{"d_model": 128, "activation": "swiglu", "positions": "rope", "rope_base": 40400.0, "init": "trunc", "init_std_o": 0.0, "optimizer": "ademamix", "warmup_steps": 475, "decay_fraction": 0.824, "batch_tokens": [16384, 32768, 49152], "doc_mask": true}
Each number is 200 + 20 x the weight over its row's rms, rounded and kept within 0 to 999. Layers, rows and columns count from 0. The size before them is the row's rms in percent of the matrix's.

# layer 7 attention query, 128x128, rms 0.0838, rows 0-36,64-99, columns 0-63
075,222,202,176,172,191,211,200,215,235,220,232,200,189,179,200,214,188,202,230,230,204,206,195,211,182,239,173,166,232,177,237,180,204,201,201,199,179,159,201,200,219,201,182,187,228,200,194,212,176,185,192,167,174,177,173,195,175,245,188,165,189,211,211,220
098,217,218,213,210,195,201,202,183,175,166,189,183,177,223,178,206,228,193,164,241,189,219,194,217,238,168,202,218,175,192,200,207,191,180,239,195,238,230,205,207,175,189,208,229,208,222,181,192,221,202,179,208,218,190,235,219,230,220,186,207,221,191,232,197
081,209,215,207,190,190,248,202,183,166,197,188,193,200,224,159,196,242,216,190,191,222,205,148,211,199,182,213,222,161,227,204,200,195,195,184,224,214,234,200,211,178,193,218,196,198,249,168,214,200,187,189,215,180,189,193,211,224,214,222,213,196,162,205,203
096,190,181,216,163,229,192,221,206,175,234,216,218,222,193,217,181,198,185,251,189,205,228,173,193,237,210,217,170,220,189,242,200,226,195,197,179,183,212,208,201,159,209,166,179,189,178,205,206,190,202,190,174,145,198,195,199,192,200,216,204,165,204,191,189
090,168,204,181,233,188,186,162,209,242,215,205,230,187,187,203,177,173,216,189,177,241,166,202,178,169,203,175,228,218,182,213,214,192,201,225,220,187,201,191,178,237,206,173,196,213,180,187,181,215,200,195,204,231,197,200,208,175,196,193,201,223,204,179,242
084,197,192,191,198,230,186,221,206,207,215,195,210,243,187,237,216,190,196,196,220,173,234,194,212,230,206,231,202,200,191,223,187,208,164,208,204,169,202,173,232,149,191,190,226,207,183,205,184,168,206,215,183,207,184,219,181,222,230,184,185,200,213,160,184
123,225,219,204,202,201,210,206,186,186,183,204,146,179,208,204,248,213,215,160,215,184,208,230,231,220,215,201,183,180,234,191,166,197,193,214,212,213,180,199,221,189,155,246,215,165,239,215,208,195,169,211,211,212,183,202,191,232,209,203,199,177,201,228,170
109,212,202,215,183,208,230,197,194,194,193,215,171,177,213,203,250,205,229,171,178,186,210,202,186,196,226,189,180,197,247,177,173,197,208,207,200,187,156,189,240,179,176,227,227,142,230,190,205,209,198,221,207,216,208,201,207,192,205,194,214,161,188,222,189
093,214,188,191,246,251,199,221,190,206,193,178,202,227,197,210,214,178,191,210,207,182,246,179,226,216,203,228,184,206,213,213,182,197,205,168,208,204,176,204,231,161,194,206,212,183,201,246,204,196,180,213,216,195,183,187,226,216,208,168,191,186,227,196,168
107,198,233,194,187,182,235,180,204,199,187,214,180,171,203,220,236,197,221,159,182,232,158,219,210,199,196,175,194,203,228,184,167,199,183,240,217,206,174,183,204,221,164,213,174,216,211,202,194,185,166,209,193,197,186,187,206,241,204,201,184,197,209,194,193
096,152,206,193,194,193,210,199,214,199,204,202,201,218,215,214,178,202,179,175,226,224,193,173,201,167,168,189,204,205,167,217,193,230,217,218,177,169,222,240,188,224,199,183,192,210,197,202,196,207,225,179,228,211,228,212,189,197,205,218,207,239,205,189,245
114,207,177,201,226,209,218,222,202,183,200,171,161,214,182,210,204,212,231,204,196,161,195,215,193,193,203,221,203,162,242,202,231,204,200,180,215,217,200,204,210,194,192,192,203,213,218,170,196,197,251,214,194,223,185,201,187,196,241,196,200,196,191,209,160
126,199,179,216,209,200,220,215,213,191,202,178,160,192,188,229,204,197,226,189,188,159,192,236,223,227,213,229,182,165,244,192,208,203,176,203,222,211,181,205,245,174,184,199,215,178,213,204,189,179,198,208,186,201,181,205,200,236,225,188,186,180,187,212,165
101,199,192,173,196,181,230,176,226,197,213,200,204,196,193,191,193,165,207,182,240,144,203,190,233,236,228,199,185,182,202,253,206,216,190,190,211,177,190,198,224,206,169,173,205,165,178,191,194,181,197,192,222,163,165,193,181,242,182,194,194,177,196,213,195
104,221,206,166,178,198,191,193,203,210,240,196,171,174,212,177,216,223,210,208,194,168,175,244,224,234,225,195,166,197,231,187,190,183,207,207,200,192,181,211,223,218,174,202,172,184,211,196,208,206,207,213,195,188,191,201,215,212,201,217,223,157,183,239,182
112,197,172,175,214,183,162,220,181,189,220,218,263,200,200,223,145,171,218,205,227,195,216,201,175,187,203,174,194,229,192,181,216,195,194,198,198,203,211,174,214,214,188,189,171,224,181,195,209,169,184,200,163,214,181,210,187,205,206,202,219,218,209,236,222
076,218,194,224,213,213,174,195,189,210,217,216,174,198,193,197,206,199,175,215,210,226,195,180,195,218,184,225,200,200,174,222,211,189,197,234,223,181,188,202,196,200,175,199,217,222,178,221,208,165,234,222,166,224,211,216,218,176,249,246,198,216,206,181,189
093,223,181,191,197,167,199,189,218,201,216,209,186,175,228,176,203,185,224,204,221,171,202,204,219,210,237,201,224,212,211,198,205,213,205,205,175,180,180,235,192,218,143,243,173,144,207,184,228,196,206,229,227,210,204,173,219,244,171,183,228,201,217,221,216
117,193,181,205,194,203,193,182,213,177,198,186,181,186,226,155,222,229,195,186,192,198,232,195,198,201,206,213,174,207,236,155,158,182,210,225,189,201,183,183,206,225,206,193,202,204,219,201,223,215,194,227,170,207,195,216,217,175,188,222,167,174,195,206,197
135,206,225,185,178,198,223,171,218,235,209,213,196,172,216,161,212,203,213,192,192,195,159,194,241,247,199,196,215,183,219,181,219,183,190,204,206,181,180,198,212,217,174,222,222,164,225,188,161,222,212,201,216,171,177,193,231,247,185,196,223,191,181,191,200
103,224,209,182,153,190,181,163,211,212,234,219,251,209,205,191,203,192,216,208,189,216,189,208,157,192,211,179,194,213,217,217,177,176,195,181,182,183,200,182,183,208,194,165,194,168,189,195,230,177,201,215,203,161,148,201,183,215,186,221,201,193,200,203,226
095,186,203,231,217,230,194,197,211,166,156,195,203,215,181,194,215,174,178,193,194,218,221,203,223,214,178,230,194,176,209,214,198,184,189,170,236,202,164,180,199,178,189,190,183,196,195,230,180,210,200,211,224,218,234,231,182,198,197,174,246,197,198,172,168
088,197,243,209,184,194,202,167,185,224,214,175,181,191,219,210,226,176,173,181,223,205,211,210,209,186,269,202,194,229,222,198,181,195,194,227,187,198,193,184,197,184,209,203,183,179,201,191,206,227,214,232,227,215,204,249,202,184,184,199,218,188,185,199,185
099,173,203,210,161,199,221,184,227,160,191,227,200,210,190,193,207,174,210,197,239,205,198,186,208,224,213,209,195,209,222,227,198,243,202,213,182,206,202,210,207,176,181,176,221,187,197,185,227,188,157,181,202,170,185,196,192,207,192,206,200,207,223,188,222
094,171,213,182,221,219,256,179,187,209,174,210,152,186,181,186,208,198,221,203,165,190,201,185,239,247,200,218,211,180,230,203,213,189,201,181,207,182,193,195,226,209,162,223,236,170,197,188,163,210,210,183,212,179,191,201,222,257,208,210,189,197,195,199,212
127,227,206,218,209,204,239,177,208,207,187,239,164,177,218,177,236,214,197,210,181,197,170,198,214,175,189,204,191,187,212,175,160,177,204,206,209,217,182,202,193,212,190,237,231,166,241,206,183,209,196,229,241,187,200,234,223,218,188,190,195,157,186,198,188
112,224,216,183,201,178,176,166,207,220,205,191,183,186,225,226,234,186,200,191,193,207,189,226,243,183,231,188,183,212,203,202,165,172,205,223,220,169,176,178,158,222,182,221,202,197,198,218,202,207,202,244,205,243,188,205,209,205,200,187,206,190,204,207,196
102,194,177,235,183,185,217,215,211,179,154,213,194,180,194,207,188,216,228,201,194,204,191,198,245,224,211,207,219,172,200,172,198,198,176,199,201,193,192,196,211,186,198,242,221,235,220,166,164,240,209,207,199,220,214,190,213,224,162,169,215,210,181,208,195
118,221,235,186,177,190,179,175,200,220,241,222,187,176,205,206,241,184,222,179,197,212,206,214,208,174,223,154,201,205,201,182,170,178,206,226,212,180,172,168,169,194,196,223,196,207,180,188,195,187,186,218,190,233,177,221,189,204,216,204,175,195,187,186,216
098,199,170,220,224,215,214,202,217,214,170,195,215,222,199,216,189,219,171,197,202,202,195,161,200,198,154,232,224,195,201,208,244,204,195,172,205,207,201,238,211,183,205,188,235,195,193,205,144,190,193,191,205,174,247,200,206,175,191,142,181,178,187,212,180
110,237,213,204,222,200,217,195,171,242,186,196,225,182,196,241,190,175,177,214,199,211,190,188,207,170,183,201,198,216,180,209,237,167,162,186,204,197,183,178,212,210,217,213,199,180,198,187,181,196,212,204,223,234,239,241,202,205,190,172,215,230,216,222,160
104,203,166,212,177,206,154,201,209,196,185,181,184,208,212,199,210,205,216,176,203,213,221,239,187,216,210,201,203,193,226,171,206,191,220,235,214,199,184,167,178,205,194,209,184,217,185,194,225,206,197,231,157,252,202,217,220,174,236,222,203,233,201,177,193
077,206,207,229,185,223,193,182,208,191,193,218,208,168,224,229,207,234,192,176,202,194,164,194,188,170,196,163,208,209,200,180,203,236,205,233,200,195,172,174,234,216,195,226,210,199,211,211,201,197,191,208,241,213,205,191,212,226,197,193,237,226,202,205,207
076,234,178,224,206,226,212,216,175,179,212,227,211,207,181,214,194,266,172,200,197,203,232,138,228,223,212,179,184,195,178,218,205,207,187,209,185,190,224,178,193,189,204,210,192,199,204,188,207,201,197,187,200,190,194,185,197,207,191,202,184,197,204,189,198
077,193,187,194,196,216,210,212,200,172,195,189,170,206,209,196,173,244,214,214,188,164,239,201,217,247,221,207,176,227,217,208,192,213,201,167,187,201,226,203,180,140,191,196,167,166,194,196,209,178,228,188,168,199,190,224,191,193,195,201,194,172,173,166,205
081,168,231,158,186,199,177,177,195,245,212,224,206,204,193,197,185,180,209,221,197,243,167,227,199,176,209,159,212,201,169,205,237,213,205,231,224,203,178,182,192,240,202,188,195,229,170,211,198,199,193,203,202,213,183,179,184,171,216,183,216,218,223,180,218
078,220,226,192,228,184,217,171,189,182,187,175,158,192,204,146,220,218,214,158,192,227,191,213,203,179,200,220,205,186,223,176,217,177,218,218,182,212,201,208,211,201,202,219,207,219,246,188,205,231,191,183,223,190,245,163,211,209,191,208,172,200,182,222,201
113,207,179,198,197,191,166,192,192,216,191,197,204,185,205,199,186,204,204,220,153,237,213,163,216,190,203,194,204,222,166,198,195,181,187,199,191,194,204,187,165,214,223,186,216,210,207,206,190,192,152,182,212,222,192,206,223,192,190,210,163,176,211,173,220
118,232,199,195,210,136,245,166,193,183,211,195,219,198,179,207,205,221,198,165,245,180,182,177,218,195,216,201,177,188,228,162,215,182,198,238,201,222,159,189,236,216,180,201,203,176,195,208,210,217,179,190,204,198,210,206,188,208,204,250,191,200,184,204,191
125,197,209,187,197,164,221,183,176,199,223,238,192,170,192,202,205,191,202,193,252,188,187,257,223,199,219,189,167,220,230,193,186,197,207,239,170,214,164,211,217,194,186,210,189,202,199,202,226,186,189,211,198,197,167,181,192,207,172,194,191,220,211,199,205
099,200,193,162,205,205,164,196,181,184,187,159,209,207,236,175,187,169,229,200,166,186,200,189,221,234,213,212,189,192,203,199,191,215,205,196,201,193,185,192,205,185,193,217,191,190,205,215,184,197,186,212,234,234,173,195,215,213,210,185,204,156,252,233,154
101,189,191,208,193,216,210,181,168,224,208,225,159,167,187,215,177,223,227,212,169,198,191,197,206,222,213,171,219,218,194,220,228,207,207,210,174,194,225,197,188,217,198,216,192,219,204,187,201,195,208,204,179,207,222,185,180,218,229,154,174,232,189,208,225
104,182,184,208,182,162,182,211,195,179,214,174,244,232,221,179,197,193,207,200,225,233,213,183,209,215,200,198,223,229,186,200,205,213,184,194,198,219,215,220,166,193,229,180,189,231,153,164,203,226,218,160,209,218,202,224,179,177,181,207,187,217,218,157,218
094,201,223,157,205,169,209,178,191,205,195,204,181,189,180,195,192,225,209,157,217,178,207,218,214,184,213,163,186,184,218,208,172,163,197,213,198,221,182,200,208,226,179,221,200,185,236,210,213,197,164,217,190,240,173,186,186,220,221,224,197,209,176,223,175
096,207,216,226,225,170,195,162,197,208,195,207,200,175,224,218,170,200,194,178,233,231,192,197,220,197,196,195,201,181,190,179,160,167,174,232,158,213,176,222,156,159,182,203,197,206,187,187,182,200,210,206,193,173,193,223,207,189,203,216,173,235,209,183,189
100,210,178,200,174,187,201,198,184,210,197,173,171,187,181,203,199,172,219,196,218,150,223,250,192,208,207,200,216,189,220,209,179,213,214,179,202,206,181,193,224,180,196,207,195,185,214,174,205,178,189,223,195,234,190,202,203,219,220,205,235,191,190,244,174
075,226,203,237,216,216,201,222,196,182,203,212,201,183,250,196,193,225,187,221,190,229,228,205,194,182,209,196,192,224,174,160,216,187,166,218,196,195,168,207,210,184,221,203,172,241,197,233,194,201,202,194,252,219,210,188,183,169,192,201,186,216,206,202,220
091,158,185,198,194,210,165,209,174,228,162,175,181,231,182,187,183,186,211,212,216,225,182,187,202,213,185,201,244,218,179,229,225,232,230,181,193,174,230,187,174,186,240,156,219,210,181,190,194,241,214,186,183,178,235,233,198,189,207,212,152,230,205,195,227
105,246,181,192,195,202,193,189,185,196,189,201,204,184,189,200,203,208,226,164,206,176,182,205,224,221,187,164,195,193,213,176,201,164,182,223,245,237,181,201,251,215,175,214,202,194,206,186,185,196,196,241,217,211,172,206,214,201,191,189,220,194,216,241,174
111,251,177,199,200,184,177,207,175,179,210,205,198,176,217,199,221,218,220,171,195,171,237,211,218,195,213,186,180,200,213,165,201,174,181,228,224,227,182,174,227,197,176,219,220,204,225,195,190,195,201,245,210,222,188,194,211,182,205,212,214,176,191,236,170
104,202,180,210,191,184,193,194,214,175,199,184,215,171,178,229,221,218,222,186,195,183,205,202,191,219,190,197,196,186,225,204,166,174,194,214,226,207,198,160,231,219,172,215,233,182,233,225,181,178,186,216,190,226,193,195,207,216,209,213,219,172,183,187,158
076,198,192,229,187,149,156,200,208,194,218,200,195,168,233,193,193,219,188,180,195,197,237,209,215,182,225,175,192,204,166,171,204,185,189,251,199,210,193,177,200,193,235,213,198,232,208,177,178,195,207,217,207,216,199,212,174,178,217,202,182,191,162,238,197
105,199,197,196,225,177,219,209,228,194,246,217,218,180,191,208,187,187,226,203,196,182,186,196,187,210,229,193,182,198,192,184,189,158,195,211,211,205,181,205,219,171,175,178,184,166,180,193,189,167,204,210,175,176,174,186,219,230,205,216,200,202,177,206,193
099,192,181,213,201,181,165,226,192,188,173,169,185,206,222,190,177,204,204,205,215,207,250,196,228,187,203,199,196,217,184,190,234,197,203,230,195,173,196,197,170,186,205,197,226,232,190,171,165,210,226,216,222,215,220,230,188,184,233,178,167,225,215,195,206
102,205,187,197,180,217,182,207,199,228,204,194,240,218,181,196,202,212,219,194,195,167,199,185,217,187,210,192,179,207,214,203,197,194,189,178,160,210,205,221,236,264,219,200,197,183,198,205,207,236,209,205,201,187,200,188,210,214,176,237,245,186,197,181,145
100,197,226,179,198,191,212,208,246,224,203,208,191,169,226,198,182,187,235,182,227,209,196,200,227,182,191,195,175,203,154,198,187,195,191,215,215,168,205,223,175,184,202,178,196,194,183,186,186,206,202,204,213,192,163,221,181,215,238,184,178,185,176,185,215
085,193,179,205,175,210,189,197,185,174,208,199,205,215,232,188,160,216,217,217,205,245,184,161,235,185,212,212,208,183,159,169,225,207,206,203,192,212,225,209,173,200,191,169,193,222,185,167,194,186,198,205,199,173,200,211,193,229,208,201,205,182,211,182,185
107,187,174,241,166,200,194,182,189,201,164,218,208,240,225,182,181,202,170,239,233,209,214,180,180,214,188,201,213,198,193,205,238,215,238,209,195,202,198,212,193,209,228,191,196,197,212,217,221,178,180,191,206,178,195,205,185,201,219,176,203,197,183,190,198
093,230,187,195,168,187,203,179,223,219,221,222,207,211,172,217,229,202,196,214,204,165,176,223,219,222,193,167,254,182,202,216,207,197,207,206,207,194,208,185,215,200,226,214,208,207,167,199,177,200,213,202,194,218,172,191,191,216,193,207,216,180,187,272,194
085,207,217,214,192,196,204,176,226,213,192,195,207,192,219,233,221,231,163,216,212,187,175,232,210,167,231,222,180,180,211,213,202,211,208,218,189,166,161,225,207,215,188,197,178,193,203,226,184,178,163,180,222,179,187,202,169,224,210,172,207,191,187,188,187
099,192,188,219,187,187,241,176,171,204,210,185,209,207,163,219,241,192,203,161,196,177,162,219,212,189,196,195,186,182,224,212,199,197,190,209,189,237,158,199,209,200,152,219,172,212,242,242,186,190,171,188,232,214,202,181,196,217,191,193,203,175,194,183,177
103,204,194,192,235,195,216,221,214,194,178,174,197,170,144,177,199,184,213,222,169,197,198,151,188,201,205,194,212,185,206,215,196,188,182,203,229,205,224,180,190,186,206,215,199,208,196,197,191,194,203,181,160,224,178,188,214,210,205,226,208,188,176,211,158
081,214,188,208,180,188,177,174,209,188,179,201,206,205,205,184,217,205,200,187,211,229,183,202,206,196,186,178,218,172,223,193,186,224,190,224,228,186,223,190,204,262,192,184,191,202,222,216,208,179,180,209,221,213,162,240,197,207,207,191,211,190,201,208,207
078,176,217,198,162,180,203,156,198,226,197,179,156,174,214,210,223,200,184,191,172,192,202,223,199,192,218,177,193,213,227,213,178,211,236,204,172,188,177,199,171,198,172,229,197,218,216,200,208,203,169,219,204,173,222,211,167,206,166,197,176,193,188,211,249
119,181,234,180,228,235,206,205,213,219,224,186,185,227,170,166,216,203,187,220,166,203,187,222,192,238,186,213,209,209,239,194,226,225,211,174,192,167,227,188,201,216,183,222,250,184,194,195,205,233,210,201,178,197,232,147,218,191,179,217,206,192,179,177,214
088,193,214,170,224,175,206,176,212,191,191,198,164,182,203,212,211,201,202,173,222,222,175,243,212,223,211,179,207,216,187,171,155,177,198,221,203,154,194,196,145,217,182,229,221,208,180,180,182,186,188,226,183,215,213,231,207,221,217,210,166,227,186,172,221
095,182,209,210,183,204,175,213,212,193,200,193,164,212,226,203,201,186,207,200,202,198,209,193,223,218,214,216,208,208,182,169,237,196,187,189,215,186,201,212,195,174,187,181,186,239,184,136,201,211,219,217,221,202,193,210,200,195,223,185,227,217,209,242,208
115,184,222,241,226,159,182,198,214,200,217,246,208,155,222,251,193,192,194,174,189,211,190,239,206,196,208,180,178,184,175,177,200,163,191,237,222,195,173,228,174,195,216,183,184,217,168,179,170,176,178,204,165,188,182,227,182,212,197,201,167,209,204,180,218
081,155,185,192,222,187,184,194,176,203,239,212,219,191,220,181,193,191,173,208,204,198,225,192,212,203,241,193,206,188,182,170,196,177,183,203,177,188,206,257,185,171,168,231,204,191,184,172,190,230,205,213,186,171,203,179,165,203,196,214,188,186,167,221,210
117,216,207,227,222,170,211,196,195,221,190,203,217,191,173,180,210,257,162,193,210,217,201,186,183,169,200,214,164,221,198,149,175,163,200,219,182,215,188,183,191,196,221,172,181,211,209,207,200,210,157,169,209,190,207,197,194,185,173,204,145,225,178,198,202
118,189,184,161,211,199,194,205,213,167,206,180,181,172,199,174,191,201,249,213,178,180,215,206,199,189,160,211,200,183,216,209,246,189,179,209,197,183,171,190,216,199,184,248,212,179,213,168,180,196,210,209,196,207,194,197,212,215,195,219,242,200,192,221,169
102,200,202,212,191,246,213,224,174,179,200,198,179,185,241,234,217,195,211,201,220,180,202,204,200,182,196,203,204,197,183,246,191,237,206,201,171,197,198,204,213,206,200,236,196,186,203,210,187,197,187,217,197,186,208,177,231,203,196,200,235,183,202,196,220
110,170,179,227,190,207,203,207,190,210,204,216,194,235,196,178,208,189,174,209,173,209,189,219,175,227,189,205,207,217,171,232,203,235,181,219,185,197,217,214,170,224,219,206,224,236,190,202,168,185,203,170,181,192,205,172,201,190,196,199,198,198,225,166,224
# layer 7 attention key, 64x128, rms 0.0774, rows 0-35, columns 0-63
109,225,225,181,218,213,195,221,175,194,189,177,159,192,201,186,197,209,213,199,197,192,226,220,205,183,182,208,192,172,198,202,192,188,198,173,209,228,179,178,214,198,201,228,208,181,226,221,238,225,205,232,216,212,237,191,201,199,241,194,226,174,179,196,217
111,190,187,181,187,200,202,191,259,227,208,244,190,206,188,232,186,214,189,202,200,213,176,223,189,178,196,206,218,166,204,222,193,212,226,174,184,208,233,229,187,200,206,175,193,224,176,207,219,215,206,170,178,196,185,176,172,181,189,237,167,217,190,162,216
100,189,191,175,190,230,175,203,204,171,203,241,235,232,182,197,167,215,197,214,188,233,201,194,175,190,175,231,223,176,218,180,199,174,202,181,211,192,216,158,171,180,212,152,227,226,198,171,181,226,210,173,187,204,207,224,169,221,218,253,190,200,197,185,206
099,189,173,205,206,220,218,228,187,178,202,187,202,210,228,208,197,216,248,217,196,184,239,195,231,209,172,228,206,161,195,186,203,226,195,197,228,204,206,178,203,164,209,227,238,180,207,188,208,204,247,198,192,218,241,198,202,219,226,185,236,201,214,228,193
100,188,215,198,193,198,189,191,223,230,202,239,223,215,227,185,180,151,210,196,247,202,230,200,224,175,216,193,210,181,201,188,208,173,197,190,172,188,200,223,226,190,193,178,188,187,209,192,208,165,181,209,226,187,150,196,241,212,149,196,203,190,190,203,196
100,183,221,234,188,191,212,231,200,187,180,198,189,229,194,195,192,217,188,189,210,173,206,213,185,211,193,219,184,192,180,185,167,212,233,184,193,183,187,221,205,207,198,194,188,211,176,246,187,217,163,133,175,215,223,172,177,189,204,225,171,227,193,172,218
111,208,227,189,211,184,209,230,180,192,192,188,233,178,196,246,205,199,187,170,202,187,197,198,234,209,215,198,220,208,170,184,218,178,186,211,220,209,211,199,180,208,210,210,221,184,159,179,182,197,217,219,159,203,190,214,176,197,244,189,199,227,190,185,193
114,192,232,193,212,183,195,206,182,212,189,179,229,208,170,218,205,210,202,181,213,207,208,229,205,208,208,207,197,203,188,232,204,194,166,187,207,198,225,162,180,193,213,198,200,220,177,217,174,206,190,204,184,194,197,179,149,192,217,189,179,223,192,178,243
079,206,217,221,183,203,200,174,206,214,237,206,229,228,201,201,215,192,210,223,195,146,201,193,179,199,200,202,199,227,216,164,192,180,221,192,162,216,175,230,191,209,172,206,210,172,191,186,189,226,190,208,208,204,190,183,219,223,232,192,187,211,242,219,188
107,202,220,174,215,220,206,199,214,193,215,216,182,173,203,210,217,212,186,190,191,224,220,211,197,226,167,191,227,178,172,175,217,206,172,211,218,201,194,182,191,167,207,211,201,207,178,209,178,194,242,184,177,213,203,202,172,178,240,232,196,208,172,188,182
074,192,180,216,206,207,204,186,209,210,179,218,157,225,208,166,184,190,205,220,203,200,178,191,185,217,198,213,193,173,195,232,190,204,205,186,167,215,217,216,215,227,211,201,190,197,260,234,233,167,172,174,215,194,219,202,226,212,209,173,200,198,187,225,208
071,201,196,192,222,152,206,198,168,223,196,209,200,172,204,196,185,195,199,181,239,171,202,234,242,201,204,219,192,196,188,217,202,193,165,191,227,198,215,165,194,178,185,193,216,213,190,153,178,205,202,217,172,214,210,234,178,199,187,202,169,214,171,210,188
065,190,219,184,220,188,207,217,182,198,213,229,196,193,200,203,178,209,216,170,232,181,207,231,210,221,203,202,192,225,185,214,215,208,179,199,199,175,206,190,177,177,192,199,208,195,163,182,179,212,217,200,166,220,243,218,201,189,201,235,174,224,191,206,206
083,184,178,231,211,200,215,205,203,187,186,164,199,208,171,213,170,184,219,207,214,198,210,199,189,210,211,203,166,230,216,228,182,233,204,199,168,181,232,194,179,209,214,207,189,182,187,186,188,227,196,218,213,184,198,216,171,183,187,174,178,224,224,167,226
077,164,215,230,235,177,211,209,211,222,174,193,197,190,192,215,189,207,210,160,218,180,176,216,222,218,193,206,195,189,174,221,223,176,197,197,202,194,170,192,197,191,198,219,193,201,172,202,171,214,204,206,180,238,212,228,205,178,194,199,172,230,210,186,220
112,188,190,193,188,175,200,194,196,213,202,213,220,193,214,200,200,181,204,184,202,170,199,194,234,143,227,210,199,222,225,228,173,193,215,213,210,187,209,190,191,199,211,200,222,200,211,145,231,204,166,230,219,195,176,182,173,198,206,171,218,172,198,206,182
090,167,188,204,226,184,226,184,183,195,187,209,202,218,227,178,167,187,176,208,205,220,183,215,221,219,202,222,223,183,201,181,213,219,197,168,167,185,210,208,222,186,203,194,234,180,216,207,203,197,225,171,218,214,230,210,265,220,175,222,202,222,228,212,207
093,191,203,195,193,213,179,210,178,209,177,170,183,229,199,228,208,163,226,166,218,199,223,251,202,169,186,218,175,177,207,202,205,206,193,184,206,201,214,208,179,203,212,202,186,223,205,227,204,198,193,195,177,209,189,216,175,176,222,189,196,206,166,148,197
099,199,177,199,186,164,221,215,197,196,186,224,239,178,236,221,196,232,205,187,238,204,224,231,219,195,192,212,222,229,165,210,178,172,169,227,219,189,190,167,172,195,212,201,200,221,190,187,181,192,219,188,188,213,185,187,194,179,173,213,188,197,196,209,221
110,180,217,215,190,202,186,224,234,187,219,162,214,183,198,216,195,213,209,219,215,178,202,225,173,224,188,222,184,192,201,208,235,182,197,189,196,200,208,217,198,217,169,193,171,251,181,219,197,190,177,195,178,215,159,208,168,178,199,193,173,219,249,180,173
111,186,231,219,214,163,185,199,217,226,195,163,215,189,176,213,198,190,188,198,193,232,221,208,207,194,211,240,206,203,160,195,199,214,218,213,214,225,181,195,232,201,195,209,197,210,213,182,214,191,193,206,214,229,186,239,226,196,212,193,183,212,174,194,194
092,207,188,234,181,203,173,188,206,228,211,241,179,208,167,211,208,168,198,200,172,189,227,218,166,218,187,220,214,207,171,209,186,225,187,217,203,209,205,176,184,171,210,190,191,201,192,220,183,190,182,183,174,182,206,187,186,184,218,186,204,205,194,164,227
086,231,193,219,172,176,154,203,209,236,193,182,201,185,229,190,195,203,220,209,204,222,219,212,173,190,190,216,238,214,202,177,222,191,173,227,226,199,182,191,206,185,224,184,190,237,204,200,196,189,194,202,207,200,186,182,217,198,198,187,193,205,190,177,226
100,239,181,176,197,210,224,157,197,170,206,181,174,178,198,180,212,170,217,199,182,187,208,211,151,198,188,211,197,222,244,231,202,198,189,172,210,179,215,198,220,232,161,189,181,208,233,199,190,205,194,227,185,183,199,204,203,218,224,194,216,199,185,205,213
103,203,204,185,194,209,209,232,205,188,222,205,228,162,200,221,202,206,214,187,201,175,199,197,198,184,178,201,245,239,214,208,224,199,210,198,185,208,204,221,181,202,177,168,207,198,182,197,198,203,179,217,208,177,173,192,180,196,184,175,182,179,228,178,193
099,212,212,226,186,187,182,227,212,196,202,191,193,174,201,211,216,238,223,165,204,212,199,240,173,209,183,192,223,215,169,220,184,175,149,195,232,214,214,175,170,189,189,193,185,238,173,190,191,206,179,199,172,213,196,196,169,194,198,211,170,234,185,185,214
092,188,238,202,178,188,189,180,165,223,212,236,180,203,174,226,197,208,202,164,212,209,204,253,193,202,180,184,213,200,192,157,194,175,205,207,191,215,235,195,204,147,187,216,192,216,185,219,192,210,200,218,179,210,201,215,225,203,211,219,177,222,148,188,228
117,194,200,212,197,222,197,194,191,190,222,196,187,202,199,197,211,229,189,178,160,249,221,180,217,185,157,192,213,185,187,166,173,214,237,228,182,175,239,186,187,237,227,184,182,189,189,209,202,210,192,176,201,185,186,227,196,189,192,213,232,206,187,195,185
107,201,180,212,174,184,196,204,183,218,201,197,242,205,231,177,178,214,191,182,214,198,212,232,214,182,211,165,176,250,195,179,186,200,176,239,167,198,221,219,208,178,191,207,193,205,183,177,207,224,206,204,179,169,223,204,210,214,159,247,196,210,200,245,201
097,189,194,201,177,216,200,165,202,162,215,228,203,253,195,154,214,191,169,213,221,210,229,183,200,248,227,219,168,197,187,181,185,224,213,190,203,210,198,188,202,192,190,194,248,187,206,205,212,192,222,191,208,217,231,178,224,189,204,202,218,208,236,197,202
117,212,174,236,198,198,248,190,188,204,188,196,224,237,210,170,203,185,182,214,188,198,177,182,207,193,219,227,222,202,214,183,234,193,207,229,176,210,176,222,212,208,225,198,231,176,237,155,212,206,198,199,207,165,221,210,185,200,206,198,185,216,217,168,167
094,174,250,225,200,193,234,171,181,231,204,251,201,183,223,182,182,199,177,189,214,240,197,210,216,186,197,206,182,188,205,207,230,197,155,201,206,185,228,197,211,223,194,199,212,177,206,178,216,179,205,173,173,180,198,227,215,189,203,208,208,182,178,191,191
091,182,198,177,186,169,203,200,242,223,172,251,197,204,206,196,201,218,196,199,185,177,167,214,217,202,200,203,222,151,193,192,224,222,226,189,170,218,227,215,191,224,212,188,206,199,189,207,222,201,176,172,171,201,179,178,181,187,159,204,158,209,198,145,227
101,209,176,196,179,204,201,192,192,219,202,205,190,234,183,200,195,180,227,211,179,219,169,167,234,222,203,208,203,192,175,219,173,233,183,221,213,201,235,222,205,202,188,233,219,233,184,160,192,203,231,186,155,221,220,192,203,231,210,211,208,213,219,224,192
111,210,219,177,186,227,172,223,200,196,188,190,190,218,172,184,195,201,246,175,196,205,210,187,217,227,201,222,199,201,189,227,222,189,178,219,217,215,210,192,197,154,204,217,239,188,210,181,194,227,244,214,191,222,205,203,185,218,237,202,211,216,225,215,178
092,223,211,211,201,188,168,216,181,180,193,191,164,174,209,174,190,176,208,216,194,203,212,188,228,226,225,203,188,184,193,198,191,186,218,222,184,193,168,210,202,232,235,214,185,179,254,212,202,172,195,210,243,204,187,228,234,236,156,195,211,193,215,217,174